config = dict(
    n_kv_head=10,
    d_mlp=1088,
    activation='swiglu',
    init='uniform',
    init_std_qkv=0.0244,
    optimizer='adamw',
    warmup_steps=210,
    seq_len=384,
    doc_mask=True,
    dataset='wikipedia_en',
)
Each number is 128 + 24 x the weight over its row's rms, rounded and kept within 0 to 255. Layers, rows and columns count from 0. The size above them is the row's rms in percent of the matrix's.

# layer 12 attention value, 320x320, rms 0.0615, rows 43-63, columns 256-319
size [ 73  71  72  79  71  77  75  74  76  74  74  74  75  70  77  74  70  77  69  74  76]
[[156 116 143 132 122 104 122 138 158 175 141 145 144 143 123 102 128 164 148 176 122 157 127  99 155 111 140 142 120 141 151 124 150 158 145 136 107 149 142 105 143 130 113 144 114 132 135 100 110 139 145 123  99 125 176 148 129 134 139 158 155 118 130 144]
 [ 81  93 126 165 109 143 141 153 162 164 147 121 143 102 129 158 109 107 132 131  69 103 122 125 132 165 136 155 163 159 133 116 151 128 146 130 132 162  95 143 161 117 164 127 129 160  83 117 130 144  92 144 148 132 139 144  92 147 145  87 114 123 104  94]
 [113 145 151 107 161 154  99 115 115 144 135  97 107 114  66 157 121 142 151 119 112  89 176 125 124 147 120 106 189 131 141 121 124 137 156 148 107 125  91  81 124 131 173 173 169 159 151 109 108 136  75 142 139 163 123 131 155 125 129 160 137 103  90 114]
 [130 139 156  89 130 133 155 109 114 116  99 146 132 117  88 124 167 132 121 117 128 141 138 182 148 124 104 111 129 108 166 132 108 121 116 103 184 128 138 165 131 140 149 127 118 134 136 137 142 142 167 100 142 128  67 132 117 111 139 110 140 128 125 126]
 [116 132 128 105 132 150  92  98 115 161 143 124 103 115 119 113 102 134 123 172 146 103 131 150 131 122 173 149 149 150 134 140 146 161 156 136 116 137 127 152  96 122 187 153 142 135 110 120 141 132 134 154  87 126 155 111 126 150 110 122 147 121 132 113]
 [131 175 111 130 135 130 139 134 157 141 105 106 116 112 111 119  96  87 152 134 146 121 134 138 135 104 118 143 147 123 143 152 117 126  74 131  94 141 134  92 118 131 171 127 123 123 129 138 134  86 117 151 122  74 153 123 108 135 120  97 161 134 141 106]
 [134 154 131 133 124 115 128 155 130 138 112  87 128 117 125 116 154 105 152  69 143 133 176 107 169 147 114  84 134 141 126 104 134 134 169 137 151 119 155 112 117 136 162 111 120  94 152 117 122 116 141 136 134 129 116 101 117 171  93 106 108 155 113 135]
 [129 114 103 129 147 137 152 115 135 140 121 118 103 134 126 150 174 106 156 123 135 115 151 180 140 158 144 113 138 139 127  95 112 161  89 126 181 114 146  99 113 142 156  75 143 112 112 120 161 113 130 128 115 147 132  97 160 127 152 101  90 141 108 106]
 [151 109 102 115 190 157 133 114 140  92 112 115 113 146 128 130 157 142 109 144 156  88 181 155 107 128 147 120 117 124 108 173 117 174 142 143 117 104 122 123 103 139 122 144 111 121 112  76 113 122 156 159 113 120 177 146 128 157 153 161 107 135 121 148]
 [131 125 134 162 178 120 139 135 137 122 149  92 121 116 116 158 145 163 134 134 133 161 103 138 173 131 102 106 104 107  94 140  92 114 127  96 140 119 104  84 144  93  90 110 150 125 137 142  91 160 130  83 172 110 114  98 145 154 123 142 145 152 122 130]
 [131 143 113 129 101 100 150 156 120 152 117 134 144 135 107 138 173 135 126 108 126 169 114  98 148 122 124 137  80 123 178 139  77  99 131  60 192 140 117 138 153  96 121  64 122 139 146 191 172 161 118 127 179 127 107 116 142 131 141 123 135 131 140 141]
 [135 177 126 111 141 111 119 124 115  83 131 149 141 158 160 163 106 105 105 135 123 114  97 101 137 103 128 114 116 102 150  91 149 134  93 115  73 117 127 150 120 137  78 131 122 116  81 126 180 136  99 104 106  66 130 121 132  98 130 144 126 111 136 124]
 [116 115 155 132 141 120 135 162 139 155 104 132 162 152 124 134 161 109 117 125 104 116 105 108  89 116 129 116 129 149 181 120 110 132 153 129 164 173 124 181 158 121 133 124 173 149 111 126 153 133 138 138 154 125 148 124 149 153 179 139 148 121 133 118]
 [137 118 108 104 174 103 107 120 162 104 114 163 143 134 160 125 120 148 120 120 109  99 115 147 101  92 135 129 142 120 178 143 125 137 160 105 127 142 167 145 118 132  94 166 157 106 142 151 166 122 187 107 117  95  89 128  78 122 153 147 138 110 138 146]
 [118 109 125 151 144  73 118 151 162 126 150 130 156 151 158 138  66 118 162 141 104 120 112 108 112 122 115 136  90 171  98 175 141 138 120 116  65 139 122  80  93 111 135 165 121 131 117 142 110 114 127  85 123 110 174 130 122 143 113 107 152 119 144 122]
 [162 136 126 128  67  92  75 150 128 136 102 153  84 106 111  97 127 138  91 113 119 121 131 102  76 127 155 116 131 139 164 146  99  97 151 105 139 138 131 127 123 157 118 137 115 148 150 171 120 139 113 145 111 172 110 115 122 135 160 117 107 112 119 162]
 [149  74 114 163 104  88 130 161  68 102 125 143 163 116  75 136 152 164 123 141 120 147 139 175 162 118 138  94 128 117 168 119  95 132  99 158 145 137 117 149 110 119 118  90 129 121 146 119  97 161 105 132 137 122 126 135 160 123  95 132 139 157 130 127]
 [113 138 134 109 159 177 136 116 118 104 134 120 133 110  99 151 137 137 173  90 144 121 131 135 141 155 111 160 123 107 100 153 151 134 163 117 115 112 144 116 128 105 111 113 165 137 179 114 136 148 125 152 185 115 124  61 152 160 105 136  94 137 164 147]
 [121 140 125 144  90 108 140 143 150 142 176 129 105 105 107 162 130 141 159 136 126 133 132 138 110 140 130 169 137 153 124 182 152 110 134 135 124 160  97  85  96  97  87  98 109 136 184 140 121 102 124  75 164 106 119 140 180 129  79 102 139 126 107 116]
 [137  87 141 145 105 143 126 127  96  83 141 106 135 117 118 141 152 119 104 131 118 129 156  97 101 182 164  86 125 118 126 107 136 144 184 132 173 126 133  84 146 134 124 155 102 121 104 104 136 131 133 139  61 135 139 150 118 124 124  96  90 123 134 110]
 [ 86 127 129 136 126 133 138 110  95 130 147 162 138 106 148 128  92 131 129  81 195 116 120  73 153 114 113 158 119 123 112 109 123 134 118 166 137 121 145 139 114 138 103 132 158 163 122 137 110 121 124 109 149 149 140 161 174 149 113  91  89  78 147 134]]
# layer 12 attention output (transposed), 320x320, rms 0.0657, rows 43-63, columns 256-319
size [ 70  70  69  73  69  74  70  71  73  71  73  66  71  65  75  70  66  73  68  73  71]
[[149 171 102 121 110  96 128 103  95 100 103 110 130 150 119 152 126 139 112 170  96 153 147 161 131 125 107 120 139 139 164 129 133 125  92 156 137 116 149 158 134  91 129 116 114 177 154 118 111 171 115 101 129  91  98 109  95 112 177 135 128 133 134 173]
 [114 150 110 112 110 135 127 125  75 104 142 150 140 170 145 130 178 126 133 125 155 116 131 110 114 130 150  99 104 112 145  90 162 124 142 146  94 117 137 136 127 117 139 138 149  96 173  87 145 196 147 132 117  99  87 135 124 141 126 115 120 178 170 120]
 [121 141 162 124 107 155 104 149 112 179 145 141 159 127 146  29 160 147 129 135 106 120 122 141  91 135 185 156  97 125 134 131 116 103 140 102 110 102 111 165 121 123 134 146 115 117 132 122 110 150 146 133  92  92 151 173 133 111 138 149  98  92 135  84]
 [147 119 150 104 127 136 148 142 127 133 113 138 183 101 151 112  76 129  97  96 102 156 120  94 152 131 145 144 158 105 130 162 122 126 148 117 124 129 139  74 125 140 153 158 141 100 120 156 132 105 182 157  68 122 129 109 140  84 106 128 114  93 131  92]
 [137 145 129 121 103 124 107 104 117  86  91 141 145 153 116 155 130 107 129 162 112 154  99  99 135  90 105 121 125 129 117 156 113 102 120 150 141 129 123 130 118 164 128 164 128 144 128 129 130 166 127  81 123 134 103 112 167 136 175 125 129 140 151 126]
 [115 156  81 112  99 137  91 149 150 114 124 154 148 130 139 114 119 154 151 131  98 161 127 111 153 113 171 130 132 116  96 138 145 101 142 118 182 123 136 113 115 129 136 150  86 136 100  86 125 125 140 130 142 183 138 138 113 124 142 135 145 125 128 160]
 [ 97 132 114 138 134 132 130 155 159 148 144 143 121 108 183 116  88 122 113 146 133  82 111 123 111 116 121 116 103 137 164 164  74 105 117 118 130 103 166 125  65 125 109 161 133 118  81 149 123  84 154 117  91 140 158 142 126 110  84 140 127 146 140 121]
 [158 102 147 122 109 128 149 173 144 169 132 144 110 158 154 111 130  95 120 105 130 128 139 169 109 139 144 122 169 142 133 127  93 150 144  87 120 135 118 139 119 116 141 138 158  94 110 168 123 111 136 132 134 157 162 139 159 121 130 122 141 143  90  93]
 [104 113 167 160 126 145 111 146 147 125  88 157 127 116 116 135 109 119 109 114 134  95  81 149 125 125 195 164 142 152 169 149  98 143 164 156 185 147 124 154 124  92 118 122 148 148  92 129 103  55  91 141 137 143 129 113 174 118 126 107 160 118 112 139]
 [165 116 136 129 163 136 147 123 105 153 136 132 122 188 167  86  89 133 145 127 160 120 178 109 128 114 120  92 146  96 133 164 133 140 102 126  65 122 145 157 135 102 125 104 127 139 118 115 115 148 130  97 140 129  96 151 133 110 124 163 123 114 114  85]
 [109  92 105 168 135 113 119 153 157 137 136 138 134 117 126 148 114 103 144 129 147 153 114 146 117 114 142 143 146 120 156 122 148 129 104 114 148 116 115  74 161 142 143 156 174 111 118 124 151 116 130 148  80 135 114  85 103  87 105 140 111 105 119 157]
 [134 131 130  95 176 100 116 117 100  87 111  90  82 141  84 128 140 124 109 128 146 149 164 129 140 146 145 136 144 142 145 135 130 141 123 139 121 165 131 178 157  86  90 119 119 119 105  76 128 147 107 176 158 153 115 153 143 130 167 134 153 175 109 148]
 [ 79 175 124 155 128 131 108 150 122 114 160 161 104  96 128 162 154 113 102 175 113 114 129  87 122 139 170 138 154 153 136 108 161 132 117  82  86 121  83 124 125 112 145 144 119 107 128 151  99 145 121 140 119 175 111 141 144 126 142 116  96 146  79 124]
 [150 151 135 139 158 106 128 117 107  93 106 112  94 100 118 162  98 131 112 130 119 132 130 101 141 104 154 136 167 171 120  94  93 135 112 123 151 158 135 105 149 129 143 131 116 164 122 116  73 116 109 156 139 186 125 110 130 156 160 101 148 158 147 161]
 [110 147  94 120 114 109  97 125 129 117 101 134 102 138 109 135 147 140 178 140 123 136 130 115 130 119  87 126 100 127 146  84 130 112  77 186 174 106 147 154 164 123 107 136 112 150 147 107 131 136 126 108 135 126 137 109 132 148 178 110 125 156 181 180]
 [ 85 118 109 140 151  91 116 115 133 137 138 147 104  69 103 181 162 113 134 112 104  80 101 168 127 152 122 109 138 139 151 138 161 128 113 100 135 131 114 111 125 169 151 168 153 146 123 145 129 113 105 104 119 157 152  91 120 117  74 126 106 112 146 175]
 [174 108 153  96 132 126 126 157 102 137 130 137 150 159 145 115  79 138 133 137 127 148 139 121 126 183 112 137 142 118 101 139 139 164 155 123 108 111 121 138  94 111 166 105 174  89 124 134  93 119 164 115 123 136 134 166 150 141 103 113 157 115  68  89]
 [125  98 124 116 123 147 106 133 161 158 132 128 126 117 120 116  76 110 131 109 131  94 121 153 116  92 158 106 145 140 114 159 103 139 146 126 138 130 140 136  99 136 143 112 117 127 124 115 109 131 143 154  99 127 142 118 108 120 125 147 138 146 131 119]
 [180 134 172 137 105 110 119 120 133 113 114 143 117 168 163 124 102 162 160 112 118 134 102 146 115 152 149 124 112  79 111 110 146  93 149 125 148  90 138 115 133 143 100 128 103 124 154 133 122 159 120 138 119 110 166 146 129 122 176 155 146 118 111  60]
 [ 82  98 140 123  97  81 139 117 107 131 111 115 129 122 102 113 157 139 113 133 135 121 152 114 104 114 106 158 116 142 185 128 131 173 145 140 130 118 128 135 117 123 145 153 152 115 134 117 137 139 135 181 146 116 162 107 142 166  99  88 114 145 160  74]
 [147 162 117 153 133 154 128 122 143 128 152 124 155 125 128 116 136 120 124 161 166  94 149 123 125 125  92 112  76 124 137 111 107 115 122 130 138 129 134 101 102 156 117 127 123 182 143 130  90 161  97 136  81  89 112 136 110 149 121 158  97 135 145 173]]
# layer 12 attention query, 320x320, rms 0.0487, rows 64-95, columns 256-319
size [ 64  60  67  72  74  68  68  80  75  80  82  88  82 107  91  86 112  95 102 118 114 138 144 118 134 129 136 133 149 134 149 138]
[[107  94 136 138 126 171 137 161 125 158 105 135 123 121 116 127  69 111 138 137 122 138 163 134 129  83 114 164  82 128  93 135  95 126 125 123 145 153 113 119 116 144 120  87 122 143 109 121 126 133  92 167 141 148 122 199 124 141 143 135 132  87 139 158]
 [114 156 151 146 119 134 148 132 117 101 115  99 150 119 205  66 116 130 105 104 169 116 134 126  93 113 103 121 116 116 165 129  97 155 117 133 111  80 137 130 145 129 138 120  92 167 133 122  98 157 139 134 104 146 132  92 139 139 130 140 100  87 118 144]
 [ 73 138 137 135 137 115 146 106 139 101 136 144 126 127 147 122 114 122 149 129 144  71 184 115  92 109 104 142 132 154 120 148 112 100 116 121 170 104 140 102 107 145 136 135 124 133 131 114 109 149  89 113 156 150 109 151 152 135 146 106 109 107 118 117]
 [102 152 153 115 128  94 113  90 115 123 150 101 124 109 144 112 162 132 108 144 117 139 148 158 129 159 133 123 110 136 200  94 159 144  98 153 108 105 140 130  90 117 154 141 147 139 142 144 183 113 142 123 113  94 150 113 176  91 145 111 126 126 166 124]
 [106 145 133 128 103 123 137  89 122 160 154  93 120 107 141 117 165 101 141 111  98 103 140 156 132 138 127 107 152 113 178 126 165 159 106 128 128 108 135 148 135 115 142 165 121 137 177 143 130 116 109 120 107 118 133  90 161  83 130 124 102 122 159 145]
 [135 132 100 157  88 136 104 170 127 159 141 111 138 127  99 176 182 114 130 104 130  95 112  95 129 133 126 108 179 104  99  93 162 160 126 119  73 138 125 158  95 100 129 156 124 154 109 132 161 137 154 145 139 111 146 168 115 114 116 133  91 145 111 117]
 [132 132  87 132 126 121 141 139 117 168 173 112 109 180 127  97 120 135  88 122 100 151 122 125 107 147 110 117 116 110 152 112 153 143  96 135 123 128 186 167 135 100 120 103 148 159 150 161 128 101 116 158 125 152 162 137 149 132 112 108 165 116 157 143]
 [ 75 118 103 112 100 100 167 104 144  79 127 136 126 116 119 144  96 103 154 117  90 140 145  98 143 100 156 172 176 120 149 167 177 145 105 159 162 135 153 129 135 134 105 115 126 113 139 129 116 131 164 135 104 136  89 122 113 121 105 141 140 111 109 131]
 [ 87 116 134 138 116 120 152 117  92 137 157  95  95 128 117  94 112 124 112 108 151 124 144 162 131 120 149 141 139 141 130 143 133 147 113 113 166 130 127 154 157 121 151 115 153 137 185 156 148 132 115 103 128 154 136 112 151 117 153  92 117 175 141 132]
 [123 115 135 142 165  98 117 146  94 186 169 130  98 138 140 100 144 156 103 148 117 109 117 128 151 149 154 108 139 130 138  95 152 129 156 108  90  91 141 131 133  69 103 136 150 173 186 146 170 114 145  90 102 119 115  90 130 100 142 143 114 140 151 142]
 [104 127  94 104 108 147 118 110 146 122  73 148 131 116 112 118  89 155 130 125  97 101 141 137 131 137 131 166 170 156 188 187 110 153  94 102 101 126 123 174 131 137 131 143 162  84  80  99  99  78 152 168 121 164 122 165 137 136  89 153 139 102 116 149]
 [129 103 163 136 128 111 136 119 152  98 129 115 116 138  98 116  91 119 130 150 153 126 106 146 128 128 136 104 134 177 120 144 123 118 141 127 188 138 137 152 127 186 137 152 163 137 163 124 126 137 122 119 126 120 121 126  95 129 144 110 120 139  65 151]
 [138 103 105 122 114 144 144 109 126 130 104 146 133  90 116 113  88 163 123 154  47 157 182 134 133 101 114 180 151 114 149 134 130 117 109 168 115 153 161 177 129  85  71 143 120 125 106 115 123  89 127 174  48 152 160 135 128 129 119 125 163 122 171 160]
 [140 103 128 113 125 140 139 125 178  91  79 154 155 118  99 124 110 106 134 116 127 100 168 137  92 100 107 161 132 105  78 140  91 119 129 159 123 113 128 111 129 183 137 161 123  82  97 103  56 110 126 161 145 142 126 140 103 135 136 132 139 109 107 148]
 [146 157  93 133 105 146 102 113 122 147 110 148 139 175 133 139 116 112 125 112 127 121 126 122 135 156 119 149  75  65 105  81 116 142 139 141 117 147 132  52 133 117 127 107 124 157 127 130 123 168 147 119 158 133 124 119  93 144 122 133 152  90 116  98]
 [139 108 164  86 115 179 127  86 157  96  94 141 155 109 108 114 115 162 141 125  98 126 157 155 170 139  89 141 154  91 109 135  85 157 123 124 124 155 123 109 123 142 143 148 158  98  89  95 106  87 115 154 143 164 146 147 125 145 111 131 192  91 133 136]
 [115 161 158 118 137 124  98 141  82 124 159  96  93 171 123 156 133 127 111  93 140 142 107 139 135 138  93 110 102 106  96 103 169 125 170 156 104 112 124 111 141 132 120  70 160 166 171 149 179 160 163  86 150  70 109 118 135 145 137 120  81 124 140  93]
 [133  79 123  83  91 138 115 118 141 109  72 133 133 118 128 128 123 180 158 120  89 163 165 156 139  84 136 145 143 113 107 192  97 110 117 186 128 109 138 148 112  82 128 151 128  95  99 110 127  98 156 125 122 143 161  97 124 116 129 130 144 145 176 138]
 [176 138 121 123  89 117 119 124 112 123 119 138 108 156 127  93 171 123 125 115 144 135 149 135 137 157 144 125 129  53 102 114 111 125 133 136 144 144 103 107 124 134 151 105 136 107 106 113 140 172 116 147 132 118 138 103 137  90 117 168 164 145 126  94]
 [163 167 131 123 138 116  89 137 150 150 133 153 191 113 100 138 117 124 135 111  85  93 113 157 146 147  87  65 117 110 146  74 151 141 108  81 120 120  94 140  87 164 111 114 116 136 153 132 159 142 106 103 143 115  85 160 115 106  98 140 172 121 127  78]
 [125 129 144 132 134 145 133  85 141  96 130 134 118 148 135  81 133 144 115 149 127 158 146 111 136 111 115 127  77 127 146 107 115  85 122 130 139 125 101 140 136 115 145 114 146 130 117 136 103 147 101  93  73 157 158 133 138 119 121 120 149 130 142 103]
 [134 103 103 112 119 139 155 113 152 111 122 113 102 117  88  99 135 140 147  81 115 149 160 128 117 127 102 160 123 129 116 164 114 145 115 161 137 145 125 123 109 145 127 166 148  73 105 118 124  91 121 141 114 145 135 144 138 158 102 129 128 135 160 155]
 [177 140 169 117 126 153 161 166 112  94 102 138 153 136 131 141  87 105 125 127 115 159 179 116 131  96  90  99 126 136  74 121  82  96 140 132 140 114 157 138 121 136 168  87 122 110 157 125  84 138 140 125 145 114 140 129  86  80 157 120 135 119 104 139]
 [ 70 145 131 133  89 136 112 111 170 100 114 153 123  75 161 141 134 119 120  81 131 111 152 149 138 146 153 121 145 144 109 136 146 146 129 130 152  94 103  93 119 108 170 148 118  70 153 109 101 125 122 143 105 142 159  87 138 127 110 130 124 143 143 128]
 [139 169 142 152 122 161 129 158 137 127 135 117 106 138  93 135 128 125 155 120 157 124 138 157 159 156 102 127 131 119 153  91 114 127 115  82 100 167 139 132 160 119 107 118 123 105 110 161 146 128 129 149 102 137 125 127  81 118 114 158 156 159 123 120]
 [112 113 112 146 103 143 155 157 119 139 146  71 102 143 143 120 114 118 156 135 129 128 117 141 148 147 148 149 157 110 128 114 108 143 109 109 104  88 160 109 169 127 160 138 110 149  90 139 104 133 153 113 120  97 176 131 120  88 161 127 132 105 125  83]
 [124 128 121 148 101 135 135 122 110 154 110  83 138  92 119 152 146 123 140 145  91 103 141  97 109  93 134 135 120 159 145 145 124 110 129 146  94 120 134 152 148 140 117  98 171 118 102 122 153 135 134  79 141 132 129 118 161 137 108 136 129 124 147  88]
 [103 105 115  98 113 113 142 146 104 108 147 123  92 139 158 136 145  87  93 106 112 127 120 144 123 129 139 190 159 153 126 154 121 109 106 111 117 170 120 158 121 143 175 135 122 108 153 168  93 107 137 166 140 129  83 126 124 126 127  79 144 175 114 168]
 [152 120 170 169 161 137 113 155 112 132 151 108 107 112 152 145 133 126 162 157 192  95 117 125 104 123 170  86 121 144 117 136 138 119 136 123 117 102  71 142  91 138 150 130 160 137 121 165  77 127 149 131 134 129 103 128 124 135 100 147 118 154 140  98]
 [ 90 101 132 150 147 102 159  99 132 141 130  95 150 123 117 104 108 167 121 151 131  65 125 125 120 105 163 110 158 154 149 107 183 177 153 118 147 166 127 108 157 117 147 132 140 132 134 105 119 152 110 139 126 111 161 124 188 140 141 141  92 101 128 107]
 [142 135 142 119 165 113 157  98 137 134 130  87  96 154 134 112 127  88 118 145 119 119 164 128 131 136 112 149 101 167 133 155 148 110 125 138 160 118 126 106 143 137 147 105 190 142 167 159 183  95 144 152 118 118 110  96 127 132 127 116 114 108  95 119]
 [145 151 146 116  96 100 150 143 116 122 145 125 129 158  98 144 103  83 139  84 179 105 135 142 120 105  90 130  80 141 172 116 148 166 131  92  90 123  80 135 124  91 101  91 136 159 169 107 100 123 144  92 130 109  71 129 128 107 122 105 136 147 164 145]]
# layer 12 attention key, 320x320, rms 0.048, rows 64-94, columns 256-319
size [ 63  62  64  65  74  69  68  82  82  77  85  81  73  97  90 100  95 103 125 106 126 110 133 133 122 137 139 140 146 139 132]
[[147  85 126 122 113 132 154 194  94 116 137  90 132 133 148 144 103 122  94 104 122 134  96  86 138 160 101 129 139 151 117 147 121 142  92 144 147 179 125 123 119 116 129 129 152 154 113 133 144 116 113 100 152 184 115 118 134 139 105 120 118 110 118 133]
 [143 122  90 119 184 102 121  90 161 157 141  99 149 152 134 130 124 133 149 155 129 104 154 144 193 155 127 132 130 118 128  81 146 114 121 117 135 165 155 130 107 174 141 120 123 117 146 132 138 167 142 131 140 103 102 105 119 141 161 113 135 169 146 131]
 [162 140 119 154 144 104 137 108 158 171  87 129 144 123 150 125 118 150 144 157 187 119 114 140 160 133 135 142 153 162 125 146 122 109 116 145 148  88 109 134 105 123 141 110 143  82 106 101  92 146 134 149 114 120 108 133 161 122 173 116 136 178 141 110]
 [123 120 101 184  87 119 179 109 125 103 138 128 133 163 151 133 124 117 191 154  86 103 137  92 125 119 154 140 114 120 100 137 119 116 154 112 144  82  96 143 133 121 122 100  97 140 148 146 141 133 175 166 146 164 118 145 107 152 107 121 173 150  87 157]
 [106 145  90 107 126 166 160 156  83  80 134 126 148 148 123 115 135 121 124 145  72 157 159  52 117 132 134 121 148 103  75 110 110 157 104 163 155 113 126 135 137  81 111 131 119 147 102 131 170 121 115 121 128 116 128 140 105 136 104 138 144 100 104 148]
 [103 160 131 130 154 128 105 117 116  91 106 136 124 172 110 151 148 115 112  64  85 137 147 133 103 142 115 144  97 131 114 160 149 133 134 146 121 137 148  88 131 140 122 120 104 141 115 148 155 103 138  74 155 130 123 118 125 132 123  95  99  90 126 116]
 [100 137 124  87 168 130 154 151 136 143 109 183 117 124 104 139 108 124 129 166 101  91 121 124 108 150 144 105 154 105 163 137 155 147 114 138 136 136 103  99 112 140 127 117  78 161 134 120 160 130 126 113 127 125 112 121 139 148 152 149 146 153 119 133]
 [ 95  89 126 129 144 148 153 118 125  67 123  91 142  98 129 151 155 132 153 139  96 121 142  84 124  84 123 122 117 113  98 163 140 103 136 142 156 121 158 138 136 103  97 157 139 123  85 129  69 131 139 155 106 159 142 149 133 121 128 121 113  89 145 143]
 [103 112  97  80 139 119 160 131 101  91 143 136 122 117 128 115 167 124 139 163  71 122 126  73 109  64 137 126 109 104 112 174 157 142 131 151 106 120 111 103 151 120 108 137 125 175 124 172 150 131 128 168 120 125 111 144  92 134 160 147 118 108 133 129]
 [ 90 154 113 137 124 138 144  87  54 141 166 116 111 105 144 133 183 111 130 121 104 141 131 104 118 148 102 122 123  98 116 131 171 143 116 130 119 124 160  86 131 124 133 127  95 118 152 161 174 103 109  93 150  96  95 102 113 118 143 153  58 117 131 143]
 [175 119 164 132  92 167 123 141 116 117  78 140 174 118 103 106 160 128 130  97 106 149 157 164 149 123 132 138 156  88 146 108  84 131 119 135 118 147 130 131  76  92 131 142 129 102 124  95  54  75 151 151 151 160 104 161 103 117  82 151 156 124 129 170]
 [157 145  96 152  91 101 131 125 111  98 131 101 138 131  98 118 123 138 100 129 132 159 125  88 122 131 116 110 106 134 110 137 133 108 102 108 155 104 105 143 131 142 103 139 168  95 139 148 130 145 161 131  98 131  94 102  96  93 118 145 100  97 163 177]
 [117 117 136 121  64 154 114 135 119 144 134 119 143 150 147 128  84  85 127  96 168 165 148 135 161 152 111 140  94 115  95 125 133 144 146 118 137 102 144 126 104 114 147 105 113  78 116 113 131 147 155 141 131 121  88 128  99  94 113 142 105 117 102 142]
 [163 134 151 150  83 157  98 160 142 142  70 138 147 121 144 125  75 131 119 121 167 166 141 136 168 122 144 120 117 132 115 130  79 144 124 139 139 167 114 128 125 105 148 106 138 132 114  99  68 146 134 127 130 134 144 136 144 142  98 138 156 137 141 132]
 [178 133 179 147 124 103 118 139 131 145  88 139 129 147 126 132 109 120 122 176 169 116 128 150 131 116 137 118 130 139 154  97  71  89 150 139 151 160 139 117 138 148 131  82 114 136 152  97 106 141  95  97 136 103 161 136 164 122 127 115 120 150 113  51]
 [180 151 172 117 115 109 130 167 111 161  89 149 168 133 170 142 125 124 114  90 144 111 156 148 144 138 157 105 126 124 110  76 108 130 135  99 125 108  93 132 116 131 133 174 121 138 162 100  69 106 117 156 148 156  95 129 140 114  89 127 182 120  89 147]
 [112 148 110 112 166 124 173 161 124 145 171 124 125 120 176 138 159 115 105 166 159 109 115  88 128 131 128 106 141 161 147 142 186 107 116  80  97 141 118 143 166 123 124 117 127 156 123 150 143 110 123 134 122 102 174 121 138 145 151 123 119  97  83 129]
 [153 128 159 176 124 148 101 142 139 105 153 146  90 106  96 109 134 131  85 131 139  99 123 117 146 109 141 160 124 104 139  89 113 175 127 124 109 148  99 111 104 112 115 105 113 119  78 101  93 119 117 117 128 130 139 171 128  87 123 150 150 102 177 138]
 [142 116 183 145 129 153 144 117 145 137  40 136  99 143 126 125  72 119  87 111 127 142 164 130 132  98 156 163 143 115 172 166  66 131 143 144 144 141 145 135 118 110 148 120  83 134 105  88 106 112 109 136 126 174 102 164 120 163 125  76 195 129 141 152]
 [151 148 145 142 130  93 107 152  96 141 137 119 145 127 141  98 146 116  92 102 172 144 131 140 141 125 114 147 127  93 123  96 113 113 140 115 111 125  91 115 141 132 100 113 124 139 160  93 116  91  81 160 157 119 157 158 131 118  90 114 151 139 191 150]
 [184 173 178 105 111 134 134 137 127  97  93 146 178 154 145 124  95 137 160 140 129 162 142 146 100 112 145 116 149 127 126  92 114 123 130 128 123 126 131 133 121 140 154 131  91 138 100 110  80 155 113 158 152 123 108 111 117  96 138 141 146 142  96 117]
 [149  92 163 160 107 162 112 120 118 114 164 128  78 115  85 101 147 121 142 114 142 116 168 119 131 140 109 125 112 107 109  76 109 116 167 136 112 163 133 134 112 134 121 146 133 160  64 100  82 109 138 139 131 140 156 167  77 117 158 115 111 126 169 137]
 [153 154 204 136 155 130 136 139 110 140 119 177 136 108 129 158 102  77 123 102 135 121 162 140 120 115 146 155 121 104 125 134  55  77 149 102 179 158 172 128 113 124 133  94 132 153 128  99  95 127 129  86 152 155 138 163 108 125 143 118 149 123 108 153]
 [132 136 120 135 133 139 106 108 106 112 108 120  84 101 113 138 118 123  88 111 134 147 128 100 115 116 140 135 112 121 157 141 121 129 102  89 126 152 116 143 120 140 151 138 116  84 127 104 126  65 125 111 118 148 173 134 120  94 143 137 126 122 138 166]
 [140 145 129  95 131 132  91 122 112 124 135 130 118 111  98 103 122 123 105 147 194 105 152 140 126 141 138 118 136 123 100 116 133 112 115  86 119 137 108 130 114 136 119 158 160 121  99 184 161 143 159 138  92 147 104 125 108 141 118 138 125 137 144 101]
 [141 107 120 128 110 104 147 118  87 133 115 120  89 146 146 126 122 109 170 108 136 136 140 112 162 147 126 141 102 162 160  92  63 107 109 132 148 131 135 150 129 147 143 170 117  89  93 137  93 128 183 159 131 117 171  96  94 111 145 127 130 174 122 131]
 [131 110 151 151 172 108 143 102 101 126 112 120 170 105  98  90 145 107 135 144  70  98  79  92 129 111 130 170 109 120 164 121 117 145 137 149 138 135 130 125 122 128  97 136 177 126 141 116 150  92 117  90 139 125 112  84 124 133 102 144 119 108 126 126]
 [ 67 130 141 120 110 147 143 122  94 156 111  83 127 136 121 124 117  87 129 128 121 137 106 134 103 114 150 115 111 162  71 174 129 128 123 134 132 125 115 157 118  86 116 114 125 135 136 147 106  77 143 123 142 133 101 132 160 137 143  86 100  92 134 151]
 [139 128 133 156 129 130 108 120 132 129 138 133 116 120 139 134 106 136 137 161 172 116  96 144 120 123 154 125 121 184 128 107 150 143 136 102 150 160  66 124  83 117 124 126 106 129  97 150 100 160 140 130 109 133 136 125 119 150 140 128 117 182 121 110]
 [ 96 102 151 114 144 130 143 120  95 126  94 128 160 107 165 116 140 194 146 146 115 135 108 168 104 126 146 112 125 151  48 168 184 145 122 187 112 133 167 134 134 143 139 147 142 158 110 114  86 148 135 130 166 161 191 148 144 133 131 150  81  57 133 122]
 [150 102 155 106 122 133 157 118 149 113  75 126 110 142 116 108 122 138 130 101 125 166 156 159 121 134 110 118 115 130 105 164 118 124 112 155 132  97 115 125 133 109 154  88 177 138 155 191 142 113 196 110  89 118 148 123  86  95 120 129 120 127 158  89]]